Weights of a small GPT-style language model, trained from scratch on English Wikipedia.
Size: 22 layers, width 96, 2 heads of 64 (1 for keys and values), vocabulary 8192, 5.55M parameters.
Architecture: RMSNorm before each block, rotary positions, no biases in attention or MLP, untied embeddings, some layers without attention, local attention windows, value embeddings.
Training: a variant of Muon for these matrices, 185M tokens.
Each number is 200 + 30 x the weight over its row's rms, rounded and kept within 0 to 999. Layers, rows and columns count from 0. The size before them is the row's rms in percent of the matrix's.

# o: layer 8 attention output (transposed), 128x96, rms 0.0602, rows 51-63,115-127, columns 0-47
# v: layer 8 attention value, 64x96, rms 0.0487, rows 52-63, columns 0-47
# gate: layer 8 MLP gate, 256x96, rms 0.0694, rows 0-8, columns 0-47
# up: layer 8 MLP up, 256x96, rms 0.0695, rows 0-8, columns 0-47
# down: layer 8 MLP down (transposed), 256x96, rms 0.0696, rows 0-7, columns 0-47
o51,095,189,207,130,267,193,209,266,157,158,252,191,180,244,225,169,216,186,194,259,171,195,171,184,182,206,202,215,232,139,197,225,165,212,212,164,159,235,183,189,195,195,202,152,178,241,171,184,193
o115,098,182,207,199,210,219,191,208,184,275,171,209,193,169,196,220,232,202,221,207,195,232,172,213,174,211,202,175,227,160,225,190,228,207,175,223,163,225,221,222,164,175,224,108,155,219,240,190,234
v52,093,169,185,193,225,225,238,226,225,229,230,214,154,240,233,194,252,176,256,186,222,192,133,255,196,174,186,195,197,228,213,214,144,143,215,238,201,178,213,155,205,194,172,209,170,232,232,207,182
o52,101,243,196,152,195,173,193,211,196,177,202,182,242,208,212,188,168,261,156,202,252,173,252,192,182,193,200,171,185,231,175,156,188,231,168,152,203,231,193,220,130,237,239,213,202,213,152,196,188
o116,086,165,177,214,225,222,172,111,241,227,200,255,180,172,207,268,169,227,176,219,241,199,172,172,243,208,227,230,219,232,214,175,218,186,201,192,228,243,205,215,223,144,212,196,193,205,161,236,208
v53,097,221,194,185,184,236,144,215,227,196,198,189,169,202,235,185,211,184,206,145,165,191,183,230,205,212,218,206,201,184,212,197,204,185,208,230,184,199,154,160,182,158,160,196,232,181,198,191,195
o53,092,222,191,234,187,220,193,193,124,167,208,232,200,210,212,246,227,237,236,195,231,235,235,190,229,178,232,162,214,271,233,158,198,200,186,202,188,192,270,187,180,250,170,237,229,253,189,202,203
o117,092,186,204,221,229,187,200,175,262,212,230,215,151,153,198,204,169,174,177,235,174,142,204,210,218,229,170,186,198,164,242,232,183,172,220,209,164,244,178,221,224,221,239,163,145,210,231,197,203
v54,100,210,215,178,169,194,195,181,204,196,222,275,271,248,219,166,155,211,234,236,226,208,202,207,183,209,230,189,164,216,150,234,202,213,168,168,198,244,171,207,166,209,215,166,144,196,217,184,167
o54,090,238,211,255,217,163,187,196,226,217,214,172,147,166,125,203,199,164,139,140,200,156,194,244,180,212,169,229,250,186,231,171,156,174,200,170,256,205,159,213,216,205,196,257,232,160,238,177,226
o118,109,213,219,175,184,159,163,241,245,155,111,202,199,165,265,264,226,225,153,205,232,237,196,207,217,223,197,177,191,213,246,224,228,195,224,210,182,163,179,190,194,160,181,148,202,198,192,187,162
v55,103,189,195,186,241,252,216,147,230,184,208,211,181,173,202,153,178,215,204,189,221,225,212,207,174,143,233,202,177,201,216,242,205,171,228,214,219,235,197,180,143,188,247,133,189,181,225,199,189
o55,103,162,196,233,140,184,167,236,204,232,235,108,201,238,119,203,188,177,218,230,190,227,189,203,224,219,183,231,152,231,197,195,154,249,140,189,215,145,199,143,231,190,207,246,179,256,146,207,184
o119,099,189,222,211,189,168,207,166,158,164,203,235,196,221,215,224,206,216,216,244,214,198,206,194,217,213,170,176,246,218,178,159,254,223,186,238,216,209,233,194,241,192,152,205,136,200,166,159,168
v56,097,211,204,130,208,191,220,243,202,224,193,177,190,181,220,248,208,212,163,221,214,179,160,252,196,168,179,178,212,148,216,178,177,204,194,180,166,211,230,192,212,187,224,159,178,231,167,185,193
o56,095,140,186,223,232,179,152,213,227,201,218,224,151,198,214,192,165,179,198,156,199,251,221,153,215,207,209,178,212,266,186,195,165,122,201,158,196,185,128,183,217,187,214,215,238,216,208,248,213
o120,098,168,187,241,228,182,191,144,195,209,236,194,175,262,200,204,256,261,232,193,173,190,222,183,219,223,183,249,164,203,176,215,261,139,251,215,241,181,184,180,188,221,202,207,213,184,217,166,237
v57,085,182,212,169,160,204,180,160,252,265,170,190,172,232,239,218,207,164,172,195,169,216,115,249,182,234,206,217,200,164,236,267,181,213,205,211,192,231,215,199,174,231,223,191,183,207,199,255,222
o57,086,194,255,204,234,204,236,223,177,156,219,178,220,163,195,167,266,216,230,212,234,196,210,180,180,160,190,195,191,229,131,163,155,137,195,164,213,189,195,163,189,213,197,216,225,215,198,240,204
o121,075,179,143,210,232,189,217,177,214,224,155,200,225,189,144,135,213,152,201,188,239,265,236,198,210,217,220,220,182,238,173,186,243,174,195,160,184,229,158,172,232,186,183,209,191,236,211,201,160
v58,110,197,181,159,246,159,245,219,210,192,215,216,137,238,224,124,213,180,161,232,225,157,227,171,219,199,213,192,153,143,152,180,224,184,128,210,160,211,206,159,171,211,206,157,234,177,157,170,220
o58,100,219,223,212,147,200,163,183,191,213,136,167,207,199,210,253,201,194,267,215,198,222,216,213,188,209,215,162,208,247,188,124,161,194,220,197,162,187,156,215,208,203,175,237,227,180,231,204,184
o122,106,163,207,183,214,211,241,233,221,233,177,255,193,207,209,275,260,246,151,188,166,153,152,224,224,233,196,233,203,183,217,235,233,156,256,218,254,144,197,227,224,195,179,216,206,191,183,212,224
v59,109,232,268,216,183,170,190,207,175,222,190,225,204,185,191,212,158,227,192,162,168,213,236,219,194,219,270,127,201,231,228,170,144,186,202,190,169,212,232,209,252,182,158,182,202,164,218,184,232
o59,099,144,184,222,188,198,217,253,184,203,221,189,197,189,217,175,235,158,239,194,166,195,179,150,223,183,154,223,199,163,131,242,209,204,215,196,241,275,216,243,215,193,205,162,227,205,158,165,211
o123,115,229,243,187,226,190,191,174,240,175,191,221,173,198,198,181,166,177,203,205,245,202,185,228,260,182,212,239,138,144,227,168,237,184,193,222,175,235,208,131,154,247,208,190,145,229,230,206,153
v60,095,218,226,176,206,202,186,177,256,217,226,188,229,221,207,148,209,171,171,160,268,275,207,219,202,218,174,184,171,223,184,202,177,237,145,127,214,178,204,189,187,222,240,223,193,208,189,234,167
o60,106,152,214,167,290,181,188,254,160,128,198,241,172,203,194,229,162,252,191,231,129,174,181,223,197,190,257,226,196,177,208,217,197,165,227,215,254,191,213,196,250,164,233,213,206,190,204,230,203
o124,093,190,136,212,141,197,157,199,200,257,205,143,236,169,260,203,168,220,204,237,210,185,177,183,224,176,192,189,243,166,206,188,239,225,183,159,231,188,193,246,187,214,205,211,220,173,212,209,209
v61,094,253,192,213,154,210,184,182,196,177,136,229,161,208,162,203,191,185,165,200,218,148,227,206,208,208,217,237,177,178,199,218,250,223,189,218,146,174,192,168,208,269,163,191,213,196,232,214,161
o61,096,205,220,171,198,265,171,218,169,176,198,274,208,218,196,191,180,218,237,242,142,227,213,203,194,238,233,151,215,196,220,189,148,202,185,224,238,195,236,209,180,156,192,257,163,164,201,162,209
o125,097,155,226,226,228,212,234,168,230,241,219,138,241,188,216,207,203,220,186,175,183,213,166,247,170,193,219,229,172,230,262,189,156,208,145,249,192,250,236,158,187,192,236,158,175,199,198,198,207
v62,092,148,158,238,224,174,204,201,230,187,223,219,157,185,190,205,238,180,145,243,187,172,204,248,209,196,234,191,187,165,190,228,226,195,156,193,230,170,252,195,206,189,121,156,175,172,206,218,205
o62,104,238,222,163,221,273,210,200,175,231,156,182,267,218,206,170,170,193,236,148,132,240,163,225,208,175,169,209,184,183,193,192,200,215,209,219,206,166,158,240,223,219,214,234,216,212,196,228,226
o126,096,212,169,194,179,216,216,162,196,207,189,172,227,224,239,217,269,180,220,241,237,184,210,224,248,165,229,226,193,235,165,166,168,187,222,183,200,218,204,177,201,223,264,173,221,223,168,164,214
v63,093,211,205,217,223,172,254,212,261,184,165,244,221,250,204,207,210,221,194,189,230,210,217,198,192,219,189,165,237,192,216,262,221,221,229,157,262,221,151,258,215,215,237,191,208,214,203,195,139
o63,102,189,235,190,216,153,196,195,188,203,237,183,162,143,180,159,193,117,148,168,225,222,208,133,183,189,206,241,227,171,232,166,194,170,144,229,160,213,181,126,186,199,182,175,203,190,213,226,169
o127,098,195,217,198,207,198,191,215,226,158,128,242,207,189,186,178,196,237,200,234,179,221,249,240,192,210,199,143,205,263,166,147,170,215,169,176,122,174,253,187,174,196,158,215,141,193,221,212,248
gate0,099,202,211,180,202,211,160,239,187,218,172,206,153,192,205,209,174,169,187,234,186,236,217,228,185,226,225,237,222,284,209,187,166,201,185,163,188,223,165,246,224,206,187,152,221,178,234,191,238
up0,102,175,245,144,158,176,227,250,157,166,236,252,149,192,231,165,196,218,242,207,177,229,161,167,174,214,172,172,210,249,164,218,147,213,226,173,197,205,221,206,185,178,207,243,238,185,214,233,195
down0,097,157,145,187,221,211,192,229,269,192,177,155,231,228,213,202,222,219,149,213,205,226,214,231,191,169,235,230,224,192,153,176,237,169,189,160,209,228,250,196,223,231,263,186,218,187,241,230,153
gate1,096,193,216,203,233,240,175,147,205,181,212,237,208,180,133,203,179,196,175,238,185,198,174,215,201,219,205,212,167,222,202,155,211,192,207,186,217,231,174,214,222,201,210,194,180,151,130,206,196
up1,104,200,198,248,218,196,157,128,180,191,196,233,254,174,212,216,186,198,157,166,225,190,180,237,201,216,203,184,213,232,186,159,230,230,193,224,180,186,171,198,223,200,218,200,199,223,231,218,134
down1,097,212,204,136,192,205,251,242,206,237,167,209,175,224,174,167,209,236,163,225,199,197,205,251,236,205,173,154,236,275,184,191,212,157,229,176,190,161,189,256,190,138,227,199,177,234,170,226,208
gate2,105,188,236,191,175,203,238,191,222,225,167,159,242,274,149,172,199,150,223,194,199,237,189,185,190,184,218,200,232,263,194,182,190,202,133,158,231,186,208,218,185,199,229,193,200,211,176,231,201
up2,104,248,227,172,229,166,230,220,188,172,146,246,229,204,206,245,177,192,230,227,190,244,206,203,222,189,210,229,207,235,226,166,212,204,191,246,218,255,164,183,171,241,249,200,207,182,209,204,110
down2,107,267,178,224,206,191,168,220,122,159,196,191,212,203,218,200,197,183,213,192,199,138,226,243,211,196,215,206,185,189,229,229,238,190,241,220,184,205,201,225,190,249,180,197,185,188,168,179,196
gate3,091,207,110,179,184,220,211,157,213,152,213,204,208,180,227,201,175,177,163,169,183,209,182,170,162,171,181,257,189,218,209,231,176,187,211,218,221,201,167,212,175,199,225,214,258,178,144,250,223
up3,087,204,186,246,196,155,197,162,226,193,187,233,181,250,210,204,253,195,162,213,180,213,237,178,178,175,187,270,195,192,166,199,165,137,226,207,190,203,234,155,231,223,129,222,199,181,177,169,201
down3,089,204,203,203,150,186,153,189,224,210,135,207,206,198,179,197,195,220,194,210,267,201,174,191,225,204,209,187,195,182,188,212,206,257,202,193,172,182,168,225,195,166,241,225,257,207,260,211,121
gate4,097,219,186,214,196,229,257,192,161,144,178,205,182,176,192,202,232,212,210,196,192,198,150,140,198,207,222,205,231,237,163,207,207,212,267,213,255,211,198,203,177,177,199,185,172,244,200,210,267
up4,093,195,187,213,219,192,183,147,199,239,175,189,154,228,154,207,216,202,205,230,179,223,198,253,187,196,211,184,197,198,228,187,166,177,136,167,229,216,183,191,182,157,171,174,179,152,239,174,233
down4,099,183,210,200,218,221,227,239,139,186,198,151,211,241,171,218,269,181,256,163,180,205,173,194,215,197,231,233,252,256,200,245,199,215,221,209,215,200,228,194,203,162,219,126,158,238,202,208,208
gate5,103,286,221,172,220,203,186,237,196,138,185,181,159,221,217,153,240,228,172,199,191,151,217,160,226,185,162,195,166,205,158,183,223,195,248,151,250,218,218,190,185,187,197,207,225,208,181,248,183
up5,104,255,214,187,192,174,179,211,170,194,195,238,239,188,226,163,240,135,189,247,146,231,151,210,181,270,203,186,170,217,160,250,182,188,187,238,227,171,243,235,232,240,175,196,142,203,160,191,213
down5,101,218,221,191,214,222,229,167,166,217,182,189,183,206,184,255,173,230,203,230,165,180,165,170,205,186,231,253,214,207,279,202,223,190,203,202,184,231,226,200,217,127,177,156,253,161,207,193,213
gate6,097,184,230,192,227,202,211,224,187,169,214,183,192,215,226,216,198,139,228,235,240,215,191,238,176,147,221,267,206,210,193,192,168,234,217,192,209,196,217,166,187,219,210,195,177,171,181,226,210
up6,098,182,234,150,166,200,202,249,254,198,216,188,179,170,196,155,143,168,164,225,229,233,161,224,186,172,230,185,187,160,165,214,209,165,194,206,209,223,197,242,221,150,191,243,206,243,199,181,180
down6,099,208,218,189,167,211,213,163,212,214,242,223,215,201,252,211,200,170,244,209,229,204,196,219,213,173,201,232,201,165,265,159,185,265,205,196,226,197,210,225,162,230,199,205,207,226,229,252,198
gate7,098,191,205,180,192,211,153,178,225,192,207,264,235,210,202,154,184,165,254,235,197,153,235,255,163,204,188,164,187,173,166,161,256,179,223,192,219,237,217,244,195,228,196,179,212,185,203,169,258
up7,106,227,150,199,153,194,226,220,244,253,219,221,211,175,214,173,200,245,186,266,137,199,199,220,160,301,183,187,188,245,194,218,161,218,244,206,168,214,208,233,177,200,190,156,193,230,235,188,249
down7,097,163,283,191,186,248,148,184,136,196,224,209,250,204,202,188,244,192,223,155,234,204,231,194,198,204,230,236,252,204,213,184,234,198,178,172,266,255,180,207,227,178,157,214,183,210,204,263,183
gate8,103,259,206,210,222,182,196,221,200,215,185,169,178,263,190,215,209,255,204,167,159,226,215,161,173,194,190,218,176,224,190,196,202,220,248,185,198,123,190,204,206,176,171,241,222,269,181,167,268
up8,108,183,175,170,245,216,218,162,210,197,148,171,148,154,176,234,210,178,245,222,160,141,242,180,206,219,217,173,190,175,208,208,141,196,181,145,148,184,163,229,150,164,202,253,182,203,195,203,196